Each number is 128 + 32 x the weight over the matrix's rms, rounded and kept within 0 to 255. Layers, rows and columns count from 0. Numbers have three digits each.

# layer 2 attention query, 256x224, rms 0.0694, rows 70-127, columns 112-167
128135166123125108105126129112143134111114145156122097089098128188096101128136143144082138136148136083115120141120125129137154147177121093153131108108105120125120136129
096097085138181095135123153141166146136131122119170094157162133086102078118125104124149156138123141174137098144151133141099127087108106118146152125163129170117114175085
146112101102147137132147171157151097083119122122122159111092149133165116171103110138114107179114123149108143142146140103160170116106132126115118147112116119167112127132
150096113150152085149087140130129145118137150118159137121159243089150119166148115108075132101128108155124102070139080132094156112106163076120162118104123134132103139139
149092130134127142150211098126144168128124171101102110184137183141116153136151100143124168169110147109162096163079159095125082170141121106164164160139152164108125106114
125123133082114135125148157087144124098128124096152142160178164109155116137126088052136125084104125122125161162075136105131151146163115126129136164095154062137165170139
133146090132104132098128103128137149139084144108093155134164192095151143114148122093130120122134155105157133071124115167093098107128183115122150149182121103112150152146
175095120111152195129152161144103124115120107179121227058144119115150185140119097127152105064087091143170166106112139137149143186142085189086093084094149106125118130140
111170119108076106113164143140133141154127113112131201139118120161153105157150130127116054190134107146092178173126117125098131116147092140129054088133146129101132049139
125161153101139137136148155161126146142138106088132128139138147121121121130081109109121097143123071074112092093088165176123128105120147128159195152156123132131103119156
113137121137149143172108155152160155106142100092118174138099128135108110154150088134159147142155092120054110123126087155215124122161104146110102117143097110134090077138
093099108154079106166105137102154097132140070076108141078087094140091186114080142100115158209128146095120145118156125118130090087156100147132139140123120115131110141142
104136111057123107086095162100075119202108101147163112146122167063126124113147167140080188156101116119111084112115080164075127081130154135116144160113130200149141142073
086103127124154084148108145109132117157106091103066136095130175191158184240140159140142119177125119151157112145128122092121128162154120112115110112163142125148102151095
103137075068117091130112145142072083185109137154163129153049127100091168189126133072147150137090148156126130133137164181136108082183127162141167125120082170146125156170
097124126101140135085103107131146134141117149159131133111138094138119144113125132094176138127102125120087162094118103135136124144140108165165069110138127112113117128168
093133129105127077147169146139081076099148099110145135059107118112107111120125135112082097160070174203131121094196111071149135124061162099144118166139148164053115143113
188099180083167161132158110144143088131073195175108128100155071135153111145114127160148078107064125101094139146109136160100157095110123152151110081148185177111129152121
129148101113099140115106133180110132120136160172175134133090120133122209151116072139171069110104157131165199161136142109111161172106123128057147071110094120136181073138
128168083149130120121123111132115160149104118160106115121185142130145104079158153097129138114041164123120156151142115120152120084115185209095121144103154177150138151147
093099122103120081144176139178073119166076154065165157154106122125145162143115147109183102123115094076160104140076118119118162156104133158143124107152255168141116104141
139157180177148069123087121117088143156133111129129131172147127137119112103101158144110146060117144104101144179146113197099177099127146173126130133137114128138096144129
101139181098090125180157130138089099129081135194153096178161116103087105191186122127092128083112156138118089113099128137130102099138134146139135130112093053119159054179
140084153137145116136157121134139152098184151110190071131119100099067174173159107067146173080155126050197100150160137145093086099085093131170158128122152118170099165084
136181089137139100083113145115120158130094139131135121127149105199109110112161105136149142060109133149247188121107135134100114082101128072135111111145115132072144120084
148079074118080174130098132102132116205104061090077144167186056130133135156096111158190130088127136122105088085171164156135099117110091109127119145149145140152161196139
142138158139189129159113204166000117055104119140165166082136134129207142156148089149108162120132130124108146096087097104127113101082220145148152199084153134130136069063
165180120050142116178130095064125159135137183175161125100126117147164120181119115156197116105105070171087056164123102145113121146122096118170163158157123131099140167130
146143114156119129139068180124096141166134200124144152139110089134125173177111150115118174175123128116107198170103119153137049143136168139125091121174122111024160169163
104127099117140158115102142141161180102157185118060091079102142121117113157170155154180103192176093068135161161202084127102140133136153139130147111104131092109115147182
191171155082132036032152136132213118123180151128131143193090146155144121178111138162092093165095118126102162139172091115166122102136150154104093152134162106140075116129
198112108150169173183113116126144147089123155147066093173065120176178172122096119142115175092108096080142175181129096186139105110132228149186146050128149104090118104071
137105125097190155138145135037094161134136179108139107164136166090128117165077121150103114125234116182073107133103135152117127161102151071159145130137097199099136171161
057120130107118124144152128134154052139118153119141172101155110119167167120124130123159110136179070129130122203112164143092130106117055151075140093083180118048128152082
151144139139112173015118129133089102133120097146120113149099141079107118049183157143165096153114143119130121162173077170073113123179136160155142134136117141152151103102
087194065198144122075108131120150192096122106100193164129100149133170164169124156069087151140150123078104142159102150111152159127142115120111166200112151148128143072131
138095111145187168115134169192157104141210143140140143164156199156077173104098094109115146165211175163170110133115087119099139176128137122114077207093086167104138096157
129097167098109148188114185141132096148131168142188160089160081086136111127198133091118079088139152125182158157135176181144079155188048132058099154182121101163099122133
058119102089164145138179094169061128127105107093138178124155135153111096163119097162149087147138151114170140102119112174125125148138105111174118082174100123140122097119
169165138209120138147130116204104164209159146137162119151051121131077118142145120084122091137146123153111140168065090121122116170157112115084088157108145158088101143135
153153168108116087120109180118148127155132142145106106065111089086073165122125090076128119128121161165160151130119127131100154150071093135219142089165070158110211078119
138093144085141120105157146132128089137170080160095166158097051169098163137119149190076103041137116133124169145068138160093147076134128173143147102109144135121126060114
108120085037183141149169145126153135171160158102176119055134050102182095143159114123147091128133145161155117115085132131124208096121144119113158129130134018204108134190
135127134183104126105115091154203135100121107162110070149149132184196151136143157113131140123112103118111092068158197171109074160142149160156143105110157179140105079147
130143103136139140192111095133125140030158165118169149092049096102133122125168051171136185071131162110136199145150179121127198140094152106127082098111110141127155161139
192101105144128090121141099125104108130165167115193177106135122174131150123153109165116142145141171168090124133114137125107126108202135094180135097180054091168118120139
134147119099144183085131211120141057106133169167116109190141172110135119107122119114131095094096098180148093068171127059086130142105101139122118177145118136142149105109
144052111192152137138152091157127156073085086168183087127164132121121128151148191108078096135218086155096180160086132147134098071165109096126202093106109151128219104146
130066177040148207128111137110094146082130150165122095075138139095174058083106162140079130174153118110128161055191115109049147105133168183133170176131131063167104138121
118141146154175175128144128063120161122076120144105145119077092096139067133090192115099131144072148118097157143159138121167193120126112107159126172111151163164112114126
107159158169162126094140111156110138083078069128051142131135186197144114162091107159096138135102142066151158087100089187233103147171115170114101107121113073067108075114
114133132095140152140099160153136127137111144102064157091154092130147091132115137136108146146081154225140152181141096129145130105150124162130114092095182105186127113141
096102176087130097095092167115174167150106174118147113143197123172089138157203199129122130127168119107124165186075099111121086137074142092096135097117128120097099113113
125144172131135135088146148067150127121109032162132143109066111070125110143130136140081083135165140077154163094069152129115148060075119145137108104203172126151077171139
087178076151098125136101160055157169131147096121138093153144134068144185138120099128178124132152130129132111087233128112171159117152145129118122143177107123166126140083
104097133160116130150096071144166136154221070124099114086154105157140117157079200142148116164101173133108148125102082101078140155078086187153135120096126187105121118128
091134100098134133092171126121134084110169185170141143135156157172129152199098169119163194054138157127105067080086143083129096089138166117100085196178148147079185127110
123061154168118107109147168105196123170134126078150090130126128108136117125121086206149177129141105144129115107131129121185102087142102130112153155155125132089131131163
# layer 2 attention key, 256x224, rms 0.0708, rows 70-127, columns 112-167
113119122146147117138146151123104137104130157118156194124124139119134122101101104078145087137131119130180154138076137151131124083109135065141113126143139134144139158119
126156159115113089087133028183105089156122102143129082104132138144143134159109137188132137145054119096085123083158128139096120110134166110152121131116143176130129143161
117173113146131139123139092118129063107092143077103120122123189182128123127124193067138116127137143112172120125082102124153079133142137155133151120161152119109163102116
167105122138154115089163086119120145130143161172138129119126121094157109122134116155149105156156145149151131110109159108119141094135155072147176151138171121120119118070
129122173103111122125125118095124121148074159151092117072121099146134153140113136166125146104106147066146119106092148113151119104075151144078108145088079166126079098066
173100151115102138143122097126133097121164153194130128176144106134095094120190196120133092123138112116096123173163145138109125091132149134148117071139127142115121121120
167146105134142116064083108108146142128079130106130101156099120143134114094134153132117127116151136100089132139174141158140109112119141150163130226130119115140120167135
150103119122113112144107096107085134122165147141136129143073155152093111174120176129097077084142130156080113107135157087119103102100130154107121144138107103133111145084
093135086145105181141144189117141132118131122118143059097189138145086117173087150147144112092100151226143106116151116175109106142196110094151174127124105121118172126148
152139193142095133112150171114157066089151138128164136132072092128080132104148108180089098179129151104110104127120164152127116129102116052101155078130177163080115123129
154138151169168089132119163145128107136113156147116121136105136162120125147138109180095120115127136127132124076144151169100113117157153144148077119100122146098156153109
196126117105149162138081152171116101153081146095159115149054112162101111149141151132228133149185148120136104099121157135095119078155116106157107151091120158145154151135
122133094109080113196085094135088112129154147141196183114103128095137121097131070118140115094123143159128099106060107126130116191144123154166209105103137140128127080125
141100080129065189157115161112141136121140104139065124105116187122131075156144146103102176180090127179107130162141173147112120088224077093165133149065097130121123106142
122107201121076122145114102134111116170064084142109112124087141081071063099111145176139107167088152121115114099093112118144208162181120114127159146098131161133113123141
151129130123088145157152174113122082128132081118132131123146144107090176093173072200094134139121103100131134117151128110122124158114084124145126117096116106114107040157
114129058109122125115118148116145114126135134123123113172134127131125124111182150153128098099163085134138104121141141122139112130139124103191113128194109108120174155127
100089120109117139144092128078106161140106111162089173105147106082164091129174169118020116166136136089073070106177184158196115118145169148046111131119128104140133108124
057157125028152089174180221150123131136222108177154133156133132116112122131104155117068083106137134194108104205123079117169109140138041159169120116132122157167150116110
131092123090149128080140069149100163093147146118130164097099148150171156137152127156100084145137085089169155147147104149087169098179158176154130152134120094133148121153
040107125131140139206182168176111118141142089101114123129111155160190154177139158156095063119169134093092100129133154119070122134162125098113130117115155102105115106127
140137084114138125153153141089099129098125141101149121138117148100091137161163167099060170144137105153121175132103107133129083102158146194116073077123112146189101115133
148147152093137172193135167116092123155111076098101164138177102106118116111115092076132078134135141082110189149056151117135080133159169156187145079126164150149098110169
081090129079154100056140125102135112067161110067138099146167160115118135165156092150162130162136112137098138118169040157095109196124112178108107106133092161133100095104
102142164121129145107089093076086177166169118141162083152121133142192142126135064058184157084129105133149179060147109118111116155088133114118152174071131130166136120126
151159144157106176135099135103106106085164136102171111148096106119104145072122179098160087135175137114125128099182081136108106141177161131105135099139135062086082127095
172102106165082111065108072097146158103106120104084120106118067083152146057140110110163129085128170185130069069144107084109216114124118112145120096127132109112112138162
153111126131137144109166111083161140117146110131173127097141170107158144130182149167075115169173110110097031061080079110198113132132047132167155189113114146063148108124
131166082128085135101192110160149144135165075108123115146102147122164139200125121121063101148156122179123164109117123171103162114153147107118204169118118122150156117130
187135092147127130088171126086110107106149121093087139108121171185137083157153135089152176116132196110072129130165145089121173133162169130149170089095125188144159134176
122095151152108172134082120112130097098048087177139159170165118159163103116073144160132184096087119103082130101108198135092189139147137081123130132093113087091173130189
093068143140107131102107073120135167106106075110155112172133144132177125125171161082179120158162134147056125110128104063180123089139109139101156149129128170187120126151
128132066147123137093150130121126155111090095153093096115145084099144082136121177087122067095164100107140160108095083140123161135094169140102171121135100140096122151114
126171052135127097181186139108213101125145165110092164107099149114121165130115161104130157134185106184101127103152104160107074092117156114153110162099128113125115127123
083040127141172130171118153085135118129070184098074155159129155110158126119136145117096099111115123100110122131127137146088109128128097155138123120125180118163150115102
105149080147123100150109105090140131163115156164123172150166166124153148104104154141159096133150123112139190148091129137134121113089129119105169121154134091179179165167
168099130086130122169130079145183094110116120061184204082150121191099084105133083114142075177126141139117176148158120105179166095094122108212210154154116051160130137092
112134193071123091126183127142068099100221162090106104154082205098112163090141195094158131154142104063169123116133090144099124117106143075089157131117161107214135151111
108147137091115093165174160143124093090104135129122176097097172104101156122105094119048070134162111138179129149127213115123107221169120128141141141037111121108152151107
091120178109143103150071122146061130152160116064131136118128134109139134191141095150123136170081102155094062136063151150116091169182107128086168099135141116128155137149
201140131135132170161114108170143100130176161089128102147148142172154120126131106169097127114148184162114090172185117096151141080140053099123104098114127165168157171125
137120184141137103217100095088136155083123153094103156200173214105124152138142120116065124105124125117161122068166132191144117186164132112115174146103145115079093140166
148113129108150120092144073152137103068096117083042154180126130097115095107155090082027161068102138161144154133173177131088071128103126178188124110107127141038227072092
156160161106125111114148132046101188134171126166118089070110165141077166170127185135174112006125153104085163155111105149056161098167111149118118120119092141078118095121
113159118128115135114147102122140129173106078113147123199212159069090166105100099094221131143117084134072144175142164112191119124133126091142085107129205132140128134100
079157118130130136082116123125061082110107100117083099114068108115152139125171148154139154123151044094103157173189141148150091136078069193117106132160115108161162092147
166188119096193079125079146099127165198115133173159152150135144117134140109090160103123085117169117096162144146090127105172127125113150096108109134021135163160133059080
123128182147179163102179094127099177069116113155125127120130119064136037158194098121125137125152144128073120158122127180146168160146035135125158194170167142082109161058
121180134119060125093116087166163102159138109130112151110093096195172091139103181084141150127112129138093164106112150170175118137097162093091118178155093136140115115139
179114124125086131085135167114164117128121120133152152153180122114072147131132123071105126146121133110090125120114081206112163113140103107096106131090072122107153169140
137119112137140156121080132131205157100184145151146125161087163152109194153173154124064160126103113124185131184130117174135125142141177134027158067133145106188101129149
133141146135149175107115135147149184155109145211112123128190099130058189086188125081077170170132212119125141073131141077086140161103128134123153110080088114110112165124
189097164125164084124147127123114119092113102125122116114159132135126102129104090146098106114107191088097088153129091158154126165186107099109122129167159155073150100091
126130115173055148115108099076170132118155086115114100152095103018067144108076183114191093214170123174128127118175164184081123074173128103165138068143108090137127148108
057198119076111183128166116164118152145085107079127153137132118141113112115139174119106086129154147145152147129121069145105119102153150174151035159071130094131141131106
109123131114137104104103139158128135119088106141175129124140137141131134030224148125155157147178153114134079102100101153074104135135137155132106088120152138096129096192
109105141158111111214164076086071068137134098146123128119157172186131065160181174089159107070134158102138116083100135236203177167102133180054160056162127092225112072163
154090068134088155142080125150110146104144117145090174104149132121109138240133130111137104103118131125067119144115084159079092147137115138170105138086072151076175124146
# layer 2 attention value, 256x224, rms 0.0541, rows 64-127, columns 112-167
099168074089122198105160139105144101124135122150132088140133096083156095130086085153162115151104111074075170176181100092142146106137123149130105150133194186125158168136
096170135110077189198170121117122142148140149123191114098135155091071196085112158125176140133121078162167132124089093124168113107103091074044111105144145095113103081145
103107187155128162072154133094105140162133152098198099079236104094165135113155111128095080095148146150099125158120168103079104096110116089097179135066077097091128103169
097116122147112186119108153109137132097118165141068076131168149078096114074155135119120112097160174102127116170093075092139159180132168109115102126185095153113076138164
100119092087171119139081083113136147140149079158191156150111167100169053092154121080155116074077120134070130073123107031140143148067175121087141135127130152151155074092
084133095146153135153129122153161104164125169105101117155145200108108125177138140071130121130153114134140146112069102162090105119129082140149076090107160109102115171210
107171185104171108140142108139133143127105127062149139061131135124102119057179103200171141108122148141169121114170103162151106140179139098238111140090118116115171097081
122137135174060107118129144099110137142148057147138147129124088132105119173144142165197146094153203159151123095124167084183124122087120222169089137163172116129166079113
127104132158119183175093129164090118129079166121162184052179198109127133134124114110145122152124107140143142117126140121131091148138180161129150088146101091124149153144
135153110218150181130108066114144119150108144158145104129145131187161163162124089102120203130163152180186117109098156065101104087101117223104129147094116190129143162112
161150086094200087091153107117145148087214151093109113103133160088126200168112119122085071112103144061150056138132084212154145175086099163153131128189172091150074073153
148173146082100170128177158127096174132173126110117188154123125158121075162167124200145087123103077170092104099137191092107190111133100119247097111109180105127153155073
102165181161138106124138066134097126130085155082105166093127091104110114135094132104138144170119140116161156137085065130159123130130154166120152146128145161175151123135
134121134138091067115091167133134139131090097109139136071151184080077118074153132109133166163092074091111164138097115135097210047131139203124175116146108135119144162138
123164069114129150145177135169093170098132080094091105165112134079206162087102129115134103144070169167129078080125151050155127114135165131141138094119163068137083085098
050092121189155148157135140105142139175139114087137107145143094158025114133117159082113170106135105120110157095071227094122142151165081107134139190130133106162106214137
143092125104173109127059109115127109104079144134131156128137129123149124139104094100124117165151107150119147145180150199083082129114162197113153121180164121156109118152
088163105128098135106146094095095091189148105147167174096120123107094102151155111142177151134148129110133098143196142140187138120105128091115101131095166128094136117080
094111128088181116148129155085143096143082150105047128072113097120095152170161167119077074153107124087130115136126135113162147165147168093187075175133132202164130192116
138135169192089126151088120189136124205153099153040095094147122135079149158124084138054046186150138104140097060181142092136145169115143119155091176196193187072172095177
183149061110154115159185153119134109157162159139106148136150122103120085104095087110146163126086120146136133114079107147118102192091148134095118123158083123142167218127
063145120100123166067127141108104122135076118138127165141107157111114157144185091132086144149142189120165134174126143129092076134100142122069102191114111205181117107105
118152115098087189195111140154109188159090113146144087163121154083145128163116139102129130080082111109076097177174144108109145087112095169090202152122158106106126137157
125129193130121088102113103146114110136150219110115130123154120096113137154116130164088139138142089078099145082104069067144135150128123150147105076133153124175214138155
126103138103082166150151071110135154131077125144154146106116148094134157168140118106099162179089185107078099175136133081101092087138127103085195141070103153114150110113
203096132143158067153133126135122149120113119135081178179119109106181120120086114087157176086089114103181154144180114102157132072165132179197096130127156148122172159154
137176135108163093155124180133090158141098113132079099110095132124120101179181166138180121116192124158052170084152115092133197184144114138114132129151147132124103135103
114150089137080129113059106164129084059103147079101129108143117125122149159116136107103150134113142090108165155189129125115190079143125117128143125108123161183150089146
147133141108137110103080152096163211120162077109130118129130118092077121199114189184173096119131180193175169120212160149160114203135072101103126138163123036137169112080
106112109099124176115147112068089122187075121182140142154166121146078078109118112141073104120124150126144108152143144091165079143131159145142087159142115143133102147109
145150134098191118151117140098144083079137079123152105112116109128141077108139052112147137119097118156115171124131110157137158139126140116129144110125139106132124146129
123112142089148120116157149126124141055124134073153157180160126094113118103102111113150117179196139140131178126100158091143101114177100113115179113117097185083154162093
134152134154150200148126126123110116110097156155149150142091091119168137151120115155076109176118068118132160155057043170050197101158161094104070140132066103100211128133
158125097138070103146091129075098107170105128159163157134129094111200177148117092114120149090150163182164112118140140147132146085154187161170136161168107074061146101151
135134129094132149117113104122133150127145117101174103188103155062070093119169142118167089137143087088205086132183169123141124072169151070087149077150139144081089151137
116151106159133164150103085117122157180137144123148131175078152099138106138147156113099160132104089132076136201112132100118121109060072158195108103095164119131106169115
153093088137120110118160107085141127144138155099139135097109164102140102162095200104097104143121133120112154140192166119107146115146126126215143116133113145125122104156
056149112087138125104133099181152103091161134127120112153129135140085127119142120112144108104157152201083137094117178075153118139180171129155071169119125121158102162155
133071103100074114110121154079167162098146103144128125130117107075119130089168146182113103152125093097127137123132107073124082172125134142127128120144130165131129107084
146143148136119076120129095181138112204063129128133150149153161083168122109105149111123065161152090105176108132103132061080108160104138135071122133135147163130114201078
141169093083118121130144161174091131162085119081138116131082171179107095180103135185124121123174144142150100122142105126092122144129036190095143115072141095146135085102
141109147109140116069130129121069187092164201119105122119053127184094089153134138113068141111056130201120064147152117175100092083133139110108101150113158142107163158108
127159092151176109132132107160136117176204101144155150107101147101089081180130096107171094122127192091111110163163155103201112184095068159129123037104131115101158169130
103123142165121134142114107117143100093137112121146043115121152230090135141136135172112123130099119141158146093166135160105144165072126130122199102120127121138199151156
080123207078072127147126074150141116158102124084141159152120133125153135107150065134114110140072099138095127182149177121116144153136095101151189152101121127087119119143
131117118105114087163127127110091140132113113114061077144011165105081166104132121193142119094085159162122117145163123116150110127147154135099098133171134104155101134140
107169133140125088102072110107140112164143148182181130152129125129073114121111121125130146121102028147082102142112169122082089181083119120147147119112120126180076150197
138153204197100180126119126097084101138075105128105143112148092134119120119081174104172132128100151127116092119138146144153134211087146155155101133125141118103109135063
120173108172090102155114099087174147114149094129123102173144071149114159177111090103153127133121180205156177167134128112097148136174157152085143097102097167077128085140
123094105146128130106114152104085088180107163165144100128158102133150137200138106135098133094113078158108116122134173099132148072134092123163151131137206151118153132105
126187142143160110134092149145080139151132120121124171131165117155139121136095228145108113106105146130142134124072122135094101152111099150110102177185076146137141131101
131100068135108131185132116047073116130073151117053118145100119129081097117108201163104161136079167115111199135117193127114077095142142128129080156150105132117128151179
126191122123174172199145154150140091092119141114111184098146163085150154101165137131083133167138113030144105123155167133094203142113168078117126148108195151197086107128
104124137171115084141037156128111126173113099159130121097216149155161112051115150101138084134136108168125130136106128127104174151142086122081111127161129120122155160156
067070120080150168163133179159118134110119105093132153104201105153107130147162128129144130134149128139098125151114122082083125194124161125091106142182117135131109148143
113084154089056117122116130083114123095115142152091155086116144137155155164161143126140096115144135087186151126148137096069180067060123142072078142090138143160130128199
214146180195088107112118153136109117147173092103190139134132178153115094121120162039114094089147115057120085092066099133142162124166113122110150153118087105160117106091
141148097186076091166170162143162118059109105098154051114094161088158156183099067091154138166125183126097205126132066127102115147099115128142167131152110118150175115120
157141129108077100128131127106154133133143132126155131063105110153143081150111058090162139148157124220162137163175188130108164141144121168093109142157129199073137043149
132148131153102170164168101130100102119125095091153086160130167101142143098143056117100159102200074190167177098200143084121103072120112118167161108133135123113182049116
160126133114125132123144104084156111128181116042102152170121127097156111114089158153114144152148117059154157122193116165143124086085105133178116144104178135109181128159
116108102112202103191163176064173175102055105181107148101113123124163119105076165095101063124127142129074118123139160132112078080134140196129102136108084116151191095108
112113135084104100123130119135135190173183184173148184149129176101107131169137208175082105130145144171104129092107107136188140095176126131146144131139166142177132079107
156114061173091133113141134128101139150141122087184091206145139138154140135079155156115110051162167121122154135154099178117120115129089117098104084136200157138139146154
# layer 2 attention output (transposed), 256x224, rms 0.469, rows 64-127, columns 112-167
130126123150183120050155162131089108145169170133135131095121139081111156096083093093136119099102114122056170140119182151100089108125074116145116099175147145103105117155
101172124165123164097108151162132175125153136112134107143179154205146149167152122110140100093135083104119133165127167097084093140168108097158126115086096060118139104110
121150129112082111197096184129116153142138165110092126093148119138102059106164137138103150120131174212125123096144118128192159110118164132069136117168130114148083127167
131090110114151114150165157084159173122052154122115128098162117165092118148076162107167101092112113145129147141080125149129143150187129097148142102130183125168172135145
103091106170107132184136129164138119180098068123128111111126082134122102088122128122033126149095080122100106101152081090131139138165189158103146122122113115148120148137
179173050130181115098165124120079098116133091121128153081092026098192183100121121119174077162123128148170143123158134075163098184044164178147107116134131143128134128083
129088106157205119093152136095100095148154113149146150151119177132113129065119159139067195145138119108082116166101149147160156151169184118111159101120167149116078153126
156186138148095133208150174123194110107135166161138153110080094088102119125163114159092095084201123131116124203168111174111153138172093112135106158125100128154130157117
101134115141135110090109161116132115063130114154042102146150174073102143180124109145114115113118127163118132135115143093156137099111126128096137130131123114140156128150
102111187111104164154129165095172089102071183183171126072106128105142131142146188133141120114129113128129113125081169131126177136136122090088113106158160107107107122160
122119131152119125144149104113101103166148089156113104188155144159121091098083100167184162098091139146115107113186109121079121163126143132177108136120170131121165106123
169114166175131116142123123117165132143132171084169146155127089089098135102168147089089131121140173136134160116109122152160179077103143119105134143162179102061098166166
106101145155099102115131133126179151122156145134116183151154137043114156165082165152111107150186113115131112181134177061109130129109119105161113149161108065141121169120
125134167074115127113165066151124118138140074119094173144096116125131132154110127165137135088152141172131120110114168091125102163154136149131032156128156128098088144076
159117169132136144132127090188200108187174149111147131139098146176121155141141063164114127091119111121134132118127119192133144167110151067091079156103148099124137155123
192108089083107142139178160121150126095081165122154107108123160135097139143110131142106117186110125168153128158167135096172097109069091126108118110131101111135114086093
103144142130135160159084141130127074101152069159119089110119162109154134132106164122128170097082113136111127185085066083136120105110148134122157112081145109130121139117
139119140120126133077132120158104126089185138121111158090135148128133142097142126103126167152178171124100060118096145160119144150130138133152107156132115137125139163150
133146136114108079055109081162155129083105138201128105146118115109119135145161099175140144124113105140128125122117134153132117127072080148175143117138148127134112096073
099133130154129156101156081154081159068148160144137099139125206131165082159135172115151140092142126141143112157130095110136171162108140123093118131133091086169159130171
131151178077099126109107094156181122079123137096088157096173130158102133098090153132150074157104153157141147157167096095101118166113101126087136101128151135183155132110
131113139122141126153105080121138159103127151149140137153155168116117105150173148131124119099171129095146106167132097130155105114154092079113112134089163140139170103091
120117149107147112144143203106152156149125104116121128122132101121107197151142086145101139139101123108136079126071088104109162101085105071140075167102131113116157114129
093166127118109134148115122154092114124153083170120144119152126090137152145095077111113077080137136101171136151138166125116120125122143165130124117091046148199168111117
121159093098128054130095120152108146126139079127116161148114086148135129109159103139125105132107081101100123178107184188142219119145119133122105129147164127108133105214
112102154124124150164188133148101116124139116098158127104130099091146157135142112159168100163122143159093145093175135177128152154156107198105115122108138150091076108103
128098127110135146118162113176116137049099141136129101154125123103059112125109123144080149157114115111126106117120100139097117126124115082146145057136113181117076159151
140152131162080159102127091181107159135131130135140131107118141086143148146152134175114137063159138102129137188147104111150119143121139139078116156141171122097026116120
143164100135146140142099101136139091081160149093060135158166116165125119070148073159116177132115071078081106139138100122047139157163107158134151151085120126186055067169
167123146103116085147129163116158089142183169077135131099167129103108157145114173099122211086183141168149114106187130108152197139116048115137134146144183130048127161116
129096068120129154146133132158127122149143102132077120125131124123140132096069122114084139126116158088133157063119087144084115099154100150152145168192148127170098148160
121110099137132125129163093154068155145128147106131135110086111146133143107103150130165111130094110142156167168103111128161095076119105096113115109146055109160121152135
127132091137122107087139111128145146146090142168158124185075142109160062163104112107111121095181108076109098169097141217103048133153154117105133075141132174169120081203
112134175103153131162092163179131105117153053142113133153132138149084131096098136058193140140177099156123139132148147172158179152152128126094118083132119138164138106106
115174171173120115129151123137096114137092159159135109164110137118139110116173124106134133137084095116161118111099122142132196156158134182115072176138122102089074137130
136134112056134098157116149122150111134102091131147074102182091166100110164114133138126141166141100138084154095088139137160109165119072111163083130132125118115154125173
117076105187123178174086103128111131137120167097148110114130118146073085151157113095172140093134110150185109070130148144186137127124095096101140100140176099124171131070
174107059142154136120130148115185134120123105081117140162074107177160066120107159154135144112119132141138181168155129171126110079067155104124133114087127161127134131190
117123136180145105138140078100162119173165159124130126112105164150110119110105101096069159095161128109111148143120131121105134093110097134104110120125131126152138118163
132143142149127104130114081102132150095144142128141126111200086127160188081168116121105128107106142108077120150137103161171095170117101195163119097083128096148102150050
124176187167105183148150121099104071099175132160098159162190185135109110115125126082122084137149075113149122119111152116156130108148118138153119052148072156091170196153
174124094148084130160128057162142096146116156169163201090103133130134122123109084120091072141104119128107096118037129152217144055107142226121100130176116118121167149135
170110153076111103091153163126152095085116085074112075174162191027088085100152182128086154155127113131166089088135085175146106153082139092128152137136098120116136082146
090127122132151205134113184136139148113092168191161198108158102129078124104110190094139095101138114144115054139141149093124172147062198141095095052159128111184126107166
126132111079126112095135165140081113182132088174093116091163114111105123113136124129144138103099111120141147143181164151148097134106116185144077137157161161136118139130
145152142145088073128122139108138138075131084132139123100135188140117146126104124148133103187104092078149095161104170149156120126102166120114108125057158144116083078135
159176122112108117144119135127108154142124140166122136071133165110093103133208154101128125133102112114146068143157130125166082079115163133115121098103119114142124138140
115153133137112116091063132149107142109101113113111147131180156140130121119148086142162085130143132087187160131165131132089134118204137104100131084160130159129118137151
166102110158125137113112169135122124126082166153098096093142103172124069114141116102163103164090080112163117107100147146126110108147100097134161129148142162159123132175
125164192174075121163139190106089123138238120161128129063138141126116103120163163153213150136118099122148106159129090095155139116106128122129161125166112129138097133138
094131122150107149126109135118135122125134091116107105114183162083115132126110162081131119117128151121099151109113115141150157124151128153109136122139103132200096140157
126179121152130113028099102160145116101080199152156125099152147104122068193096126103145139143142146122153083142166177103122108099156123102119216123109077154127108139104
217115145090070081093134090157127098178140130117093114160212094178086161146171145145114110115172103106119085039160108081102111146093097146104111142123133106127135141142
159081139159161138164123083177113157112097109095058143088122122124139124145084130073156193138195138118160152115102109141150114122130132119129120133092114127108117110142
122125128105126097189142136103152119091172128119134121113134148082171137159139116150123141102140118083178170081138129084123134130139184106191103129063105153187133140138
100125085128100208148121100156126102151133133101119139116119184153145171182112131132086132097080161130155093138125103114110130071137107119135160079139158132154135172123
149114124074162146165158118111150161155137136160146144138112135111100154091133148173129199178117156124153065084097182132139090195150157157089178159169059096127123175122
136107088189165136135145119156069142138100115156138115199158102081129086082157121118129102146160092135186084131151167105071094117118176141084139122117108076081137111112
097139157126070156129134151099165101114134156151135097161091127106130160184178081140118150101148163146148111149162133129118162085123102144131139165170137079144110125158
075036084103149133143091172136108083159157160136182155138098125157105078164143150117142084141158171137147035086177187085148173147141157138100142140090141139109097098147
156133129121050122082119064110095115117174116098170097110161175148160111160124140106177140095119093144126146145089060079108086168102078126111143123097140140179136183115
144113137145143165102073124125094126106147139149131114167155111125156153048141201102110155140123116135140083112141059100159122126131164088135085149070125157153075151136
174173138111107165110141117131118088099125113091086157141195118163108147095156107129132153167138131087139114137177116135091111086119176132116183185149116145065127175167
108177138103177213103144146132093143184140109157124153118131160144117107148157028102162112136160168111125134108125071149145105186168104128133135103123101096187090139090